python train.py --num_hidden_layers=10 --hidden_size=320 --num_attention_heads=5 --num_key_value_heads=5 --head_dim=64 --intermediate_size=1280 --vocab_size=15905 --hidden_act="xielu" --norm="rmsnorm" --norm_place="pre" --norm_eps=1e-06 --positions="rope" --rope_theta=10000.0 --rope_fraction=1.0 --qk_norm=true --attn_scale=0.125 --bias="none" --tie_word_embeddings=true --parallel_block=false --extras=["some layers without attention", "local attention windows", "shifted keys", "gated attention", "value embeddings", "capped logits"] --init="normal" --init_std_qkv=0.0708 --init_std_o=0.0708 --init_std_up=0.0708 --init_std_down=0.0 --optimizer="adamw" --learning_rate=0.00153 --beta1=0.9 --beta2=0.95 --weight_decay=0.13 --lr_head=0.0155 --warmup_steps=575 --schedule="wsd" --decay_fraction=1.0 --decay_shape="cos" --final_lr_fraction=0.1 --batch_tokens=32768 --max_seq_len=512 --doc_mask=true --train_tokens=260700000 --max_steps=7956 --dataset="wikipedia_en"
Each number is 500 + 50 x the weight over its row's rms, rounded and kept within 0 to 999. Layers, rows and columns count from 0. Numbers have three digits each. The size before them is the row's rms in percent of the matrix's.

# up: layer 4 MLP up, 1280x320, rms 0.0605, rows 793-830, columns 80-159
# down: layer 4 MLP down (transposed), 1280x320, rms 0.0502, rows 793-830, columns 80-159
up793 092:434453475523517474410525467546466533555504501534499494503499482532514552356491527542503442469393489412521485516505474551544487515492562467392518502497504480571462380572466508380487490492507471579552514519465528515544581460589587515465524467
down793 089:473411478512561488481485422473526489442663545542575485342504445414544521488472373516520491509469454403591564476413532523533504436451491527450481513555474508524469410530481456396495471510453634531580519479478508498497499503477472516540574545
up794 098:529497525451517573457525502459504434528495535431535541527440573536487463465547600583497490555487551382518471576478531526485507482450538426382530463473434519433448554505481420515567574493471583482435503390420530537526438557467388522429522510
down794 101:514493526467514509450525449434518514568504462428435484482556502528432444506477425452591477546555601566490483582529513524497457529566460524397452474422519443555498461484418507575544528474464452516443537519488466612448640543503390523557437542
up795 092:478597393559430431488576482584655443474550527533467465431455499493437469506489526543529438579468483515520449506563606458451460500444435541471510496479417373536401625528485493468487528605576517527462481488435432486437581579504554459533508498
down795 095:570484418463504542461478466560525505548541484447542501474489498418548441468452623513524458488519464454470502492447441555544540515628555477428473505602547479475468473360504548635419417540507469560432556403487437474519438514425485444531538463
up796 099:551471513455486483520520541449472524464586548454412525578512561455499404496515556551411505499533522525596521439531490430632482476494421543525525438538528576552556551439462487463586469530587441496561506426473439561444519473461507480471513476
down796 098:438532476489544513499434499576566494499496477559515501515535483592532533495490455444506551426564412550395545514456512665472432557554563528479489552509570544435511509527515476479406434485463520470502432392557576482545445518470550527559464459
up797 100:527626512415525409554582491510477487452482461371416455514544499419549537536442557514490517570511453475438461466575506487519466493499528471478513523497488509492452571522518549577530389557532465461437523562444555523514452644638513545491457474
down797 098:543442488449470535504460535492499569499537417486496537551517488520503571487507470457422512506510517532497504458488453446400564549633538532458490423426473448448462424512415511479564472460464480486494480554587460548574523544497600474526531562
up798 094:516570536555529521519502573516552487504529557478644504521542492513509469522489506482478559533494470455483439569433509583594448532389427536511521542442504460572585485444343524530492466471473508559498538491470504557475449423546583555595464539
down798 098:538570487438555444504509518544463486551395513487489616523484516570483525556467444522523531497568410423457571477501503578482569558419495528414503482499433471521422422473516590453488430478488460453466492422537469540498499573562490457428456387
up799 094:545529471524522450478574439570552531518511520451520434469453503419521423517494521471548604631519496466484524539533609537483510534483450503541569522460402441551530562429457444489496442511444539522570511500612492479488468476484538420533473465
down799 112:542443579541512513548476527499478472569484457455489437522532540446516412466485717406541474474410556525490487481484516427567535510581510477467509532484531467438499538460499497498470550460486571511522503465460531515404468473484554445467421590
up800 097:582465520474531502524524575541570592538532465463432440514513575489371499458582528545462433487549504529572531421484667483529474518507420506461479499471548484523510562508495471537576559533473467443481563459454490507478487502527436493512446434
down800 100:545460502598453525540525511484458482488443572534493509374540495484552536509501642494577475602445460524493514474507553526480482459506436515575477641517551502512572521433464417415542463492548444535437490493506493527494479425481508524359555529
up801 093:472442487572479437483598415534465528522521544539481549459501576548537525451463525526543497452498513460513428471492429628482424470422473547503438524488579535510455575544552503523475512543551549456417539459427561425529512446495601493536437611
down801 095:477478502460512494446440493513528485455496543448460519548458594468492505504505556528539475596560476493471591474521488552469541528539490497480483384401455541533525559459554604371517509572436548494536501536545515421547466483515527476542577419
up802 099:430491432485524494463469520577530485524528540464510508514497475534579440511426480541477492575466484443475388535553513604441536478450403591544413487585479488533431502543454433566575465556517431549499505558566575535467480538432488573481494471
down802 104:493588531503511487516446495466499468468427433434514499437551526470600441480400520474543498504487549460485587496505503469502393474462547561443483460519527452520396472434526495504448505521534550635430477408398476505532366523556441520505542558
up803 100:515481552527620389446570392508550591558486547553397548418536494463494526576545501468528616544524402478453464538663489458489531560461425528500515470414482463501598508484515507548512585503539510540542459517461444453411468561595589435533584537
down803 099:482530588464589466474554442518486543436480532493484460571414500506554476514541542516458491550488331446569563419528449502512422491463620508528562453430558501497468538542528492441536523413569555456394516518501590566499456415464460528551578489
up804 104:500538488572493424478491479517562470440440467465449544424437479478540570447397477441543566516461512439498453447493558548549663520571549508504428542564452422596515494499552565502464512467509547547500564619503544588554475466597482466449544514
down804 104:546510528485424512544476508478504450483523500479537548526471499461337506474504423543467540600466517547468435532530533430528487501519470506462472496426536456519467460486546498570465535431511556533579571522398544541574495513565543453560427512
up805 097:533524432546494495449440431597474493592493517535505580508457560482515504548612516473386521521530468501490469585503442508504448453510433446372542499507477553492560510499513545433557522498516533429542552532609612404558446554468502527436470474
down805 100:509488427519505519589470411580514575620572483571511384512508437469515504606481486515442523497516465489504547468572422466526428497539500427551581451474497529540520558514514465477630409492490583545496508586569495441470583403540442501461457433
up806 096:539513480467567514501482518520557489486530537498432434513453484395446537520443579480481567517606442558506561447496527444544546454470486422499503492530489513464527527412457530479520549520544509484486535554427444482490492367439419525576509484
down806 099:472525517503477537454547583478473521498438478523478392538394539420467446479478558458430509475471420483493551554497442509545531468539467573518540510460535494471505532490387437541489522617523524594522455518473522579390453531456566502437536520
up807 098:532534571489413435459579495587471516436429461556500459492482563432415556585523466577464463472526469406553491509529549542628471513415477513505555553597513515501512464515541517459482479554436505500443507603504426475488571562542523504494503541
down807 106:425545510539470443510486599479451504461479507502421524475482549469566443446480522441502503605539474528507472472532463475445508410466476500562427517500429530470466591488478508545573434435527551464475505522530526531527531448518512550547494563
up808 093:541538541518536461438464488513433606569494479534499474478525505567541475438489533592411488507477506432507554485460554491543493394541493550423581487512515479503545459517523415553554480512512510471460617425621517566459504490477562481522571499
down808 095:581437409399411568514504485482559490443605515481479510554509428545417530565495473488460583539522522530474467504556438487494517540542545509506536469472462495518397457546462535515472529554438505481513437567473594483532484583570398470422510532
up809 099:419484455524588446506493551521499408477466438574427519455450520598472498516459519554460475521531413469514528444534458500566570412466480556564545636468447440490429502536462469536503463594553520509462538523544507633523559536423474443465553434
down809 097:471555386481444506548497586506455434496538502572490540508515514504445548529470556584504395540454505442534485493471481515480542462549432517491450505399493543567471528508461485633542381572555565497458473448456520488462563505501533491476511566
up810 132:496483575463492559578488503458516474454545596434515528518424523395419505501602523527445500532530508480492523490572537607496482546435488487478492588560397448492469525519491573512431529534441560434475441548505546503594468506536495514509561430
down810 114:536448468498532434514460509563462518514558460482462534634389512494504455522528408532486510385555426457501441503481615523596517543600506497535536498488505511544559495484529486453525532490459503443524546443571532548512568481464529476454479439
up811 102:595511629513535447534506467502561530577493458642490555572410475503544494535439533426550496453451403548521500546471529482575532428515493505476534470457502475480578447464532496495524562470571466525501476555520450587401474433517535539523456484
down811 092:526539507589490472497603576486482531486457472558544583546587497503518443482526553493458467488483503405503522456537600557517532517578544491481507496465528438436485545458523483490553522444553387577506446467458551455405530527566519521395483528
up812 096:462497566461578452426500470452565506453532498572409434497455507573464452494403551489514556500535491470478580460488456520512489499506512477429521524494533401497516516540471499494518537544548578546505495454577499528580598511556488439523526638
down812 097:545509432536453456578457492393562464460448544409542523561537523517377575422483538533496520474391461516508457488569477491467490400488450517513527530529523546522496501402458515549540586506403506384460475519369462500489399547444418487487491475
up813 099:466434561455467486497516509488445553520522524455494423412528459434435411501532452521467541488463488467486560467570546536573491441424490544499489578556536540533503538622501532477505446385588527487543498608501465459464500584474492504486448492
down813 101:461618399484571564445437520395533479486532490557553531436451519468523488453424611519482451452558421522405455573562500466445523569524465524548513536531511477475514489526482466505525541545493507497579514514521457534539532492586540578519399561
up814 095:543514582446546462448581502473462548448442579559475440385561487448438595537507529406487503508487540555462492494495433488580492580452482428469469467498520529449483539438453551396567493442492486535513534448475479543496521501484450447519479437
down814 094:508608478361464481495418478524509533545505531513506489500453496496640488523524555490568536556544508492426549557482495470518475531533530551489558506527455558496400537454525371545493481512508551536544635474470535475474526519513483503581586460
up815 103:460552451505551429599579512588480430503586397555402392517533499647462477463442508407476494574532577401460464567475488537463511583480391486506520437549460452509524368598373505554507477493479562594511534521493495538502497436427493515542578489
down815 098:505465567457516543539445455541582384503505536415531510460504433525523530471492464608516514514478534544505542655526512578561455487517449566498600591452451473562583526504480516494542428504495543469615560445457532493550447443456579472507399517
up816 099:481495487457499476514481504588449596466445561521512468412483539416490489516525520523467505550521515485568502549476630542487551480457472414514457517586492507546490479597503486569543395511477525485562407519537503510412469573523500505540457489
down816 103:470506427511515445583560513469416544503543498436495501464541560501487487514566638522502476454533457547512509443492475492444543526497494501488538489468433576599463507510551576492543505575477443518512424461507538463445554479562498478539396564
up817 093:479516599530466497486496432514566562364565537535445602435462457502406517467567539464504498583423466509453538534441436489528541453493529511510517526481530459441512485458551558442574490619545595550565539516415486494518489604423403579515458568
down817 097:502422557529459447501518501538460415359531562477446534519491482527407527485571383517408563521466449488452497500508439501545580418605552481474526514557521431537496501495501512534525429565543571563581530560462582501508558460453476579547472544
up818 104:556521485484519408522505483538495529532611585479427441503484487480510477530463525532415566461567457503395548486555514541448420498459424531481463639508431447530450485499503545531533504508430479451577444468460521516575472506587499563488485534
down818 102:581454507416543498454596455456538499522443504614393548451444537532570605468496430574455487473515535534485520414468420473590523601551548532484539503559470485552505529468453565493558410467399512463536473432622482418543577443541439509564589550
up819 095:495543497466556445512447476526534504478448501478436499554448519587517440507553579508532547487487531486487565543389532594508551525522593484475474529605462454504425541431506505521603419569512514566579416567488459498491457342508469523536509461
down819 100:522512559528539530505409548465450508508484473543445480507433524402507403554505431579544485496480572452575528532512579579591426521529496501515424501474488487472410359492442524603458524393423504450532463461493491494501495504449474501500512525
up820 097:529496547419559463518479454551564470520493455419463538488465513500495542483476487514533540543463446570392529472496544431491472481474492554456470450674483498535485551535413456530512445443474504627547551452543556539335546528542479492544461504
down820 095:514506469553507557428487547442467487448459497569514538516554492493548420517567473480445473537477437575465459485484484493497619546455620480458549389361542547539474513465423443420419418445464487531397492526450572438497583519482474510394613471
up821 096:573485389470510459466491450434505588513427472438452502532459428529504582492455545558490554503480423452489543464554523504489547611471497519423497438456509473525485454512512522521459522646525520418585501466527416496464469496520570480484503498
down821 089:461535555540420534512498492534440489499435410495542498527531546480461528514548520509419383543476545541481518491470440474467559440531541521561518647503525506421511542432469461497549527469493499544497508551501535499574534525536448474502495494
up822 093:542461454510529494532620439560546524471428461490429460524449507534531486459480465448496471499526440480540538431498481543480425499542479500415471511554441523568547594550470470515495396506540475461398512450491433502408444473570518472429541521
down822 110:515455469425590473479569608525357525473436481515386480473486488506558484497519488496458445542486510467480469470566513509444469520401443469418525460539489594516469521538445463498487489528551474515472506513491468553619473410462467538610484507
up823 098:559468458509523413504516488489566489468545614427520447481485461573452524512480544545482466510462611454567517409491477589438410466438464578577422520526462555408427497600489455573605521487532530457483497460506472441515482471452565556550570532
down823 105:528564487497451477510461575580524462562526449468488541463431522539519461538499616432523450479406475459462398462587555517526500488475492497465479531461496460400518449438461539492385459496533457448469478505417481610592617484547432402523570536
up824 100:507478476371573457459485494589509566529466459501507388512441510520505531457405503478531522531498460458507511466496513415533499466499530541521540506512517517552493417529504470480505431491568468599430519567561556588472529447560525500571470482
down824 100:570437461564480490462435528496469527464480545554504483436541471585482618561465467509482513501503451531483606488517494537494479472559607470435569487533496433578439462558514530470580519490454524464472505502438482591490548498560564563504532531
up825 101:418444465528506504526546529567497586512514495542461465522466503606475498493402477445406437495489539456425433529457476456472501551441460421449402472571519396479480449497511533516518558511507600493466543534536443513494485500469536486494596529
down825 097:486563580490535506520536534511477439464437482509464489447505545474487468396570381451531536455515456490458489514431444604466447487556523456538490420442437469527430594458530448539519458466468538569529503529479495498570484536497454537549594523
up826 107:567533494415606428486501452509579573575521432484478391416532484525544404461533542527531412535508539459508446450475495513546516428495542414497494489525465505509438540518508502485568489515538434432495637487539506505383542498509476477527469511
down826 106:482404431546526513523482450522496517502496523476491344486498524464511520444403569499362405457498475435432497461444587535543519481506406494532479533550440518562513547532438387513503471457503460573583412504433466386456464452508540540553525437
up827 099:499493516560534471476447566514519420513476557540462405493513534473614498518504477559512494461545490453516501548424496534533524523447521478382458587456509430499422545535496513535548546469580573537469500478504475577539515494580488473545526560
down827 101:462500498515499520423553531508550489489499488533484502432563463507413516530478551530514456388518551509562502458448546565456489532501518466478586495514445450509505477466508556535532519484438533506502544454547376510514590457462547514575508497
up828 119:504503583559499519527492501491479544409447502476513503543452589470485418448551604507461540516480578440534452533500555536518418476516505444512474582440485549461504403500460540649548499489544526513454481493463466387456539431469567494513431519
down828 114:460491513545489480495545513542456578475478498476476543413531564465486451456605463495489464452577445497557481502532540458440450545573476525519528433493451538415524518373412490528526464519556458564485511476468474498553467555524555491519589455
up829 103:392503499457535430602558600493504562525525528428420481536546466482579422601484459487501548602575432492507508546515567598478540533487394450544544574543468591575479463520552551518628547498433567466515390542593525539554459512561625521436528633
down829 092:500469487460511636546390494445528568505484472492556421481501530430432434507498300428514468506475445511419470512479542577557533523445545465526444470553520536420495449450483475482489639455489534471498476448489653528549500468530476451542485503
up830 097:500507565547585495476451469544585360476456457565479486543485461569586439471544508445458435493594481463492517442506617444448538519481514521459504521506584550546560510495451516537548489521447519536505562532534527625507444531468471525506534476
down830 097:545426615509458556557518522492525408560476463467473434532520499532430586415548492458468555604451453527449458481508532468509469531644525506590499420398535467513504444478468560454457491476475519461491498537490584482522520464354442400400458454